config.toml
n_layer = 12
d_model = 576
n_head = 9
n_kv_head = 9
head_dim = 64
d_mlp = 1536
vocab_size = 32768
activation = "swiglu"
norm = "rmsnorm"
norm_place = "pre"
norm_eps = 1e-06
positions = "rope"
rope_base = 215000.0
rope_fraction = 1.0
qk_norm = true
attn_scale = 0.215
bias = "qkv"
tie_embeddings = false
parallel_block = false
extras = ["some layers without attention", "local attention windows", "gated attention", "exclusive self-attention", "value residuals", "hashed n-gram embeddings", "a smear gate", "an embedding shortcut", "learned residual scales", "capped logits"]
init = "uniform"
init_std_qkv = 0.0248
init_std_o = 0.00506
init_std_up = 0.0248
init_std_down = 0.0031
optimizer = "muon_variant"
lr = 0.0108
lr_mult_up = 1.36
lr_mult_down = 3.0
lr_head = 0.00407
warmup_steps = 0
schedule = "wsd"
decay_fraction = 1.0
decay_shape = "pow"
final_lr_fraction = 0.0
batch_tokens = [32768, 65536]
seq_len = 1024
doc_mask = true
train_tokens = 523300000
steps = 10884
dataset = "wikipedia_en"
Each number is 128 + 32 x the weight over the matrix's rms, rounded and kept within 0 to 255. Layers, rows and columns count from 0.

# layer 5 attention value, 576x576, rms 0.112, rows 360-383, columns 336-383
[[144 116 157 133 126 202 122  95  86 128  91 128 141 129  69 113 115 141  88  59 142 111 136  83 142 159 150 150 117 188 126 137  41  71  89 156 144 127 185 165 119 192 138 159 147 165  62 163]
 [167  91 148 167 148 143 115  91 191 145 168 159 164 131 154 162 173 104 200 212 121 148 158 127 177  98 152 157 110 185 133 143  99 119 134 147 150 134 146 163 144  86 151 131  92 144 129  91]
 [104 126 116  92 137 137 142 120  68 172 159 199  94 183 147 110 124  83 127  19  90 178 106 179 129 107 126 114 179 175  94 165 120 115 111 198 170 146 149 129 124 120  84 175  84  75 142 192]
 [103 133 138 164  83 115 173 177 134 164 124 133  96 169  78 150 143 165  93  95 124 114 134  60 145 148 172 180 124 121 143 144 149 193 178 107  78 178 133 122 101 124 184 177 107 114  72 148]
 [170  77 122 120  93 155 175 178 155 147 139 179 116 132  98 175  95 139 133 141 114  97 143 166 136 148  89 246  94  83 124 121 113 139 126 160 154 128  80 127 126 115 131 142 101 189 132 106]
 [117 164 184 161 170  77 120 125 183 129 157 123  84  84 121  88 154 125 163 104 131 123  78  96  65 151 126 117 130 125  80  78 139  81 135 109 193 160 146 116 137  78  90 161 152 116 116 141]
 [ 87  95  76  98 152  82 115 138 113 130 160 135 174 157  95 119 160 159 128 115 172 129 115 133 133 164 113 105 117  97 173  56 118 201 160 107 125 163 122  85 137  95 106 135 173 135  99 167]
 [187 145 173 102 113 180 135 113 121 221 182 104 156  68  94 157 134 142 184 134 151  29 146 151 103 155 122  67 121 151 133  94 124 102 158 107 177 150  78 150 157 117 118 121 155  78 144 125]
 [152 104 132  40  90 145 108  97  73 160  44 137 148 138 151 177 195 107 109 169 110  58 108 118 116 129 168 176 142  65 125 101 165 121 168 133 113 138 168 172 188 110 154  87 116  96 158 129]
 [107 151 168 157 126 128  99 175 168 124 126 130 114 149 144 138  96 135  76 199 146 138 154 103 121  74 107 142 148 100 131  98  97 144  92  65 130  95 150 117 102 140 142 107 157 105 174  88]
 [146  95 135  88 129  99 151  73  77  75 138 146 139 168 124  82 114  78 122  91  86 186 132 160 219 131 106 107 163 127  72 123  71 117  88 166  33 131  93 126 161  99 137 146 124 110 174 118]
 [111 133 173 114 162 174 139 148  71 130 115 108 108 141  64  93 132 131 171 112 114  91 145  51 133 118 109 126 139 111 161 222 142 135 132 126 150 117 144 168 203 116  73 174 183 118 132 128]
 [126 131 113 116  96 114 178 132 179  76 125 104 138 146  83 168  64 154 163 106  78 131 134 154  98 128  80 113 155  63 110  59  89 138 115 121 117 112 155 102 103 157 123 137 127  79  81 163]
 [104 163 114 157 150 132 147 226 105 149 139 131 112 111 163 136 107 154  80 113 119 103  89 128 148 163 196 131 116 123 120 202 188 109  98 132 128 131 123 215  93 217 146 150  99  68 148 165]
 [141 143  93 109 146 134 146 105 115 107 123 125 185 135 143 159 128 157  88 134 185  99 129 155 110 152  95 103 106  78 133 121 112 114 184 102 127 129 149 138 111 122  88 180 103 173 116 154]
 [145 122 117 125 118 114 164 100 133  54 130  79 135 146  91 218 188  95 160 116  88 118 112 139 120 191 163 170 124 145 189 190 154  89  55 103 170 154 126  89  78  87 100 106 137 127 153 168]
 [ 65 125 125 134 136 120 122 206 159 122 104 212 114 148  72 144  70  83 122 144 118 127 104 148  75  72 156 162 139 100 108  89 108 134 151 131  61 159  78  85 130 125 184  86 140 106 103 115]
 [111 115 107 135 146 121 123 157  71 130  57 121 110 149 128 174 106  97 137  98  92  84  54 123 132 110 124 107 101 107 122 147 120 191 137 147 195 141 132 136  84 198 111 174  86 129  78  77]
 [109 191  65 144 138 159 144 130 156  99 157 102 163 101 143 174 151 102 139  86  82 117 133 132 164 143  98  47 146 149  54 152 133 158 157  96 164 128  63 174 125  93 127 151 155 122 134 151]
 [ 77 171 102 109 151  97 186 138 158 144 139  95 125 189 127 174 191 153 157 123 187 161 178 176  96 125 107 160  92 132 109 154 146 110 108  56 182  87 131 142  85 122 148 202 152 233 180 147]
 [160 107 176 152 176  81 112 112 121 125 136 127 143 194 115  91 138 199 132 129 126 100 116 172 112  98 136 163 165  73 148 164 101 132 169 124 115 191 135  88 121 123 172  91 158  92 188 111]
 [ 69 111 165 152 146  98  78 145 150 106 137 118 140 138 108  70 118 149 189 115 133 145 159 123 143 173  65 156 134 143  75 141 130 142 143  52 155 122 100 153 120 228  74  93 142 108  97 185]
 [ 88  93 106 114 103  68 109 101  84 110 228 173  30 103  87 109  83 168 130 160 137 136 103 171  64 118 152 222  77 147 120 114 108 133 127  96 136 136 101 156 108 196 127 123  89  58 121 139]
 [118 145  96 178 161 192 121 107 103 132  39 108 173 177 115 111 172 201 148  74 157  92  92 150 151 115 123 130 134 122 106 131 113 130 119  74 153 179 140  96 145 128 136  94 162 102 120  70]]
# layer 5 attention output (transposed), 576x576, rms 0.106, rows 360-383, columns 336-383
[[108 181 147 109 104 116 126 131  65 123 111 117  84 151 170 155 127 133  93 186  90 152 149 132 128 127 161  90 112  76 193 131 109 128 109 101 158  70 115 148  85 127  95 150  95 116 108 174]
 [101 128 127  92 133 160 187  68 126 138 149 134 198 103 107 152  95 123  79 179 161 147 129 167 168  98 122 120 165 133 153  62 100 120 136 116 111 138 140 123 174  87 146 121 109 177 133 144]
 [133 140 158 140  65 118 100 115 107 191  96 127  64 134 163 161 184 142 121 103 117  61 156 159 159 149 107  88 124  54 178 145  68 102 104  90  65 115  61 132  63 102 139 128 141 103  93  96]
 [106  42  93 131  91 175  81  98 152 114 137 212 105 131 128  89 120 174 140  62  80 115 102 156 130 125 142  82  93 162 234 144 139  68 167 150 155 118 147 138 174 105 166 158 123 103  74 102]
 [107 129 140 104 108 152 141 139 128 175 141 136 129 126 132 119 140 186 152 173 117  85 125 165  80 114 121 111 169 107 164  76  92 128 147 162 126 141  82 163 103  91 129 101 120 165 174 157]
 [170 184 184 128 143 161 111 113 119 152 108  94 153 110 181 148  73 185 146  20 145 167  88 184 106 168 162 186 114 177 115  96 117  92 168 141  96  98 121 112 101  66 116 175 184 183 140 136]
 [ 97 132 140 151 109 129 126 169 110  88 120  73 134 167 107 130 154 140 131 130 160  97 143 125  79 172 217 130 193 147 119 157  59 166 157 113 134 134 106 114 209 190  97 139 186 139 141 162]
 [144 169 106 111  98 133 139  48  88 157 124 153  35  95 144 137 152 166 255 186 168 129 193 129  86  79  98 142 143 153 156 163  37 106 115 118  97 122 167  96 100 139 142 171 116 144  66 172]
 [124 123 110  94 140 118  67 134  91 101 159  88  71 129 120 135 117  90 134 191 182 120 133 133 139 121 105 116  85  99 117 156  62  99 140 179 133 115 106 173 134 108 133 202 117 162 140 171]
 [168  62 133 140 147 126 123 154 170 100 132  89 162 127 148 169 114 122 127 188 126 204 117  79 101  83 201  99 138  65 136  88  91 135 159  98 154 134 168 117 103 180 108 174  94 115 174 143]
 [128 153 128 195 137 139 164  87  79  77 125 131 167 121  75  69 123 131 101 154 136 151 166 140  91 137  80 193 133 182 109  92 135 172 123 129 116 188 192 159 148 146 133 110 104 172 141 115]
 [199 159 109 126  85 165 156 128 128 110  77 106 172 121 182  95 117 125 133 169 156 127  60 131 129 107 134 154 123 140 164 112  79 117  41 158 146 151 109 199  97 120 129 170 174 134 164  51]
 [105 161 142  64 136 117 134 167 122 146 119 170 135  98 139  82 112 125 104 175 153 134 145 101 126  87 123 120 168 115  86 148 115 162 122 142 154 133 122 123 131  83  74 129  56 123  67 137]
 [172 142  96 122 128 110 208 127 136  77 131  64  83 185  93  91  96  97 144 148  72  88 116 130 124 175 130 136  75 171 159 118 124  99 132 122 123  90 146 191 132 136 123 189 155 175 182 125]
 [125 168  62 138 156 146 162 134  82 110 161  92 146  61  85 130 130  60 105 120 153 121  95 134 119 129 175 119 101 113 120  74 132 187 138 115 179  98 156 174 122 128 135 162 128 140 123  88]
 [146 141 166 100 113  92  79 111 114 177  54 113 170 143 125 121 112 145  73 114 164  81 139 168 151 151 133 120  62 129 113 152  55 134 172 128 112 111 116 132 118 168  87 128 159 168 102 107]
 [153  91 143 103 116  98 143 152 102  93 186 147 109 133  95 149 177 147 131 142 163 101 102 221 124 135  75 156  84 154 122 139 125 130 136 175 115 145 162  97  62 114 107 116  97 117  98 116]
 [144 126  86 119 118 118  93 111 159  91 140  94 176 116 130 145 112  45 102 121  91 170 156 119 240 173 117 147 125 143 180 165  81 152 128 165 155 162 126 155 185  70 187 153 120  90  99  77]
 [ 58 101 157  79 156 141 112 120 161 123 201  84 134  97 181 150 150 104  86  54 137 144 158  98 123 190 140 135 156 107  80 162 142 170 107 161 116 155 130 177  96 155 144  93 135 137 125 123]
 [122 169 147 150 129  74 156 101 107 170 106 125 212 101 137 187  73 150 150  98 124  97 151  93 130 171 174  41 115  95 130 113 148 163 117 125 187  65 121 150 132 174 154 153  90 136 120 122]
 [141 106  81 128 117 142  88 196 113 152 166 143 167 179  97 120 153 164 173 129 117 142 130 150 102 139 154 116  46 146 182 126  78 164 101 124 201 119 122 103 154 195 130 119  56 105 107 139]
 [102 112 153 106  87 132 140 121 145  73 101 118  89 142 135 177 151 122 131 166 152 156 141  69 121 135 139 184 121  76 176 137 212 133 166 122 104 155 140 113  98  69 109 125 181  70 117 122]
 [119 109  61 150 132 166  73  53 116 133 174  71 193  87 117 177  88 180 122 121  90 140 159 137 123 176 146 104 184 127 137 193 106  87 122 135 100 176 105 133 131 156 135 179 162 139 131 197]
 [156 130 122 128  96 169 124 147 163 108 168 166 130 207 177 136 139 119 101  89 223 146 139 151 109 150 170 143  83  71 147  91 148 150 112 127  82 156  74 137 178 147 179 148 151  74 107 142]]
# layer 5 attention query, 576x576, rms 0.108, rows 384-391, columns 336-383
[[170 130  79 127 114  68 104 171 164 156  89 190 116 104 125  94 186  97 163 133 175 139 156 136 113  86 159 107 128 152 137 119 121 183 104 118 168 108 152 115  73 139 116  74 109 153 141 144]
 [124 117 143 140 116 111  94 157 140 149 111 114  84  93 130 138 115  91  92 151  68 128  90 140 195 169 137 104 162 132  83 134 166 109 178 130 126 209 132 128 107 197 183 105 108 147 143  92]
 [106 159 135 146 130  90 152 106 166 128 104 135 100 156 154 123 100 140 147 150 144 125 102 125 132 153 134 196 132 135 191 137 105 155  97 149  84 142 152  87 111 135 107 195 172 148 174 125]
 [ 69  72 156 109 115 170  81  79 108 135 110  82 108 123 107 155  93 164 151 105 185 112 117 107 119 127 129 112 179 135 119 168 100 111  73 140 106 152  80 101 163 156  84 121 178 121 175 124]
 [112  97  93 169 198  99  93 175 128 115 150 127 134 168 112 121 122  76 102  89 127  79 109  51 133 131 149 168 106 102 132  68 100 102 128  43 126 127  56 157 140 150 127 159 112 161 108  80]
 [138  97 141  93 202 101 102 132 105 136 112 224 107 120 162 177 157 127 113 145 116 120 145 158 141 128 122 153 120 120 115 114 167 122 151 109 147 167 117 121 107 202 141 137  78 116 123 160]
 [143 184 164 155 116 134 155 110 147 180 138 106  92  67  83 155  88 147 205 116 170 155 160 166 119 116 153 148  89 171 121 138 124 133 120 136 162  86 160 155 128 137 120 142 148 119 150 167]
 [131 157 141  70 126 174  95 114 130 130 141 119 157 197 166  77 157  92 133 115 170 124 136  94 107 120 121 128 134 123 128 165 160 142 162  55 112 165 136  99 157 114  99 111 150  84  58 116]]
# layer 5 attention key, 576x576, rms 0.107, rows 384-391, columns 336-383
[[189 137 113 171 114  94 142 162 141 120 126 206 131  76  72 132 134 116 146 127  98 124 158 103 105 131 137 119 158  33 142 106 116 101 105 123 157 117  91 105 108  81 136 104  95 137 130 148]
 [118 128 142 110 146 125 121 114 169 150 101  93 107 151 108  99 129 144  90  88  65 134  58  89 195  70 134 103 115 129 131 140  31 122 172 123 108 107 114 102 146 168 128 183 178 154 138  72]
 [143 144 146 117 125  65 140 132  71 136 190 107  86 173 160 100 151 116  87 134 105 144 133 143 164 163 107 126 127  58 182 144 146 119 166  81 125 126 157 142 109 169 204 170 146 139 103 203]
 [ 84 173 168 124 127  89  97 116 120 125 163 107 149 108 124 131 185  84 121 115 104 170 185  78 146 137  58 138  86 179 121 101 149 121  91  95 187  99 178 128  83 131 123 139 119 157 165 151]
 [ 75 121 110 156 171 120  87 170  96 101 141 150 157  82 118 123  94 108  72 124 145 129 100 146  92 158 116 119 152 106  74 146 154 148 101 134 151 128 127 121 132 120 100  97 118 130 152 138]
 [105  99 116 182 112 153 162 160 113  89 154 123 153 131 140 119  91 158 114 156 138 151 123 156 144  94 167 122 171 135 163 159  72 146 134 176 133 167 132  84 114 135 142  81 162 120  96  54]
 [163 107 164 120  84 201 112 136 109 136 163 144 135 127 120 129 175 153  94 124 122 112  70 158 127 155 105 141 171 145 165 106 152 136 139 148 125 108  97  87 106 170  85 103 161 170  79  55]
 [143 106 127 158 116 140 147 136  77 104 149 182 127 151 155 119 153  99  97 168  67 148 179 140 179 112 149  52 165 139 126  92 152 141 211 116  81 165 156 173 175 176 130 185 112 123  98 111]]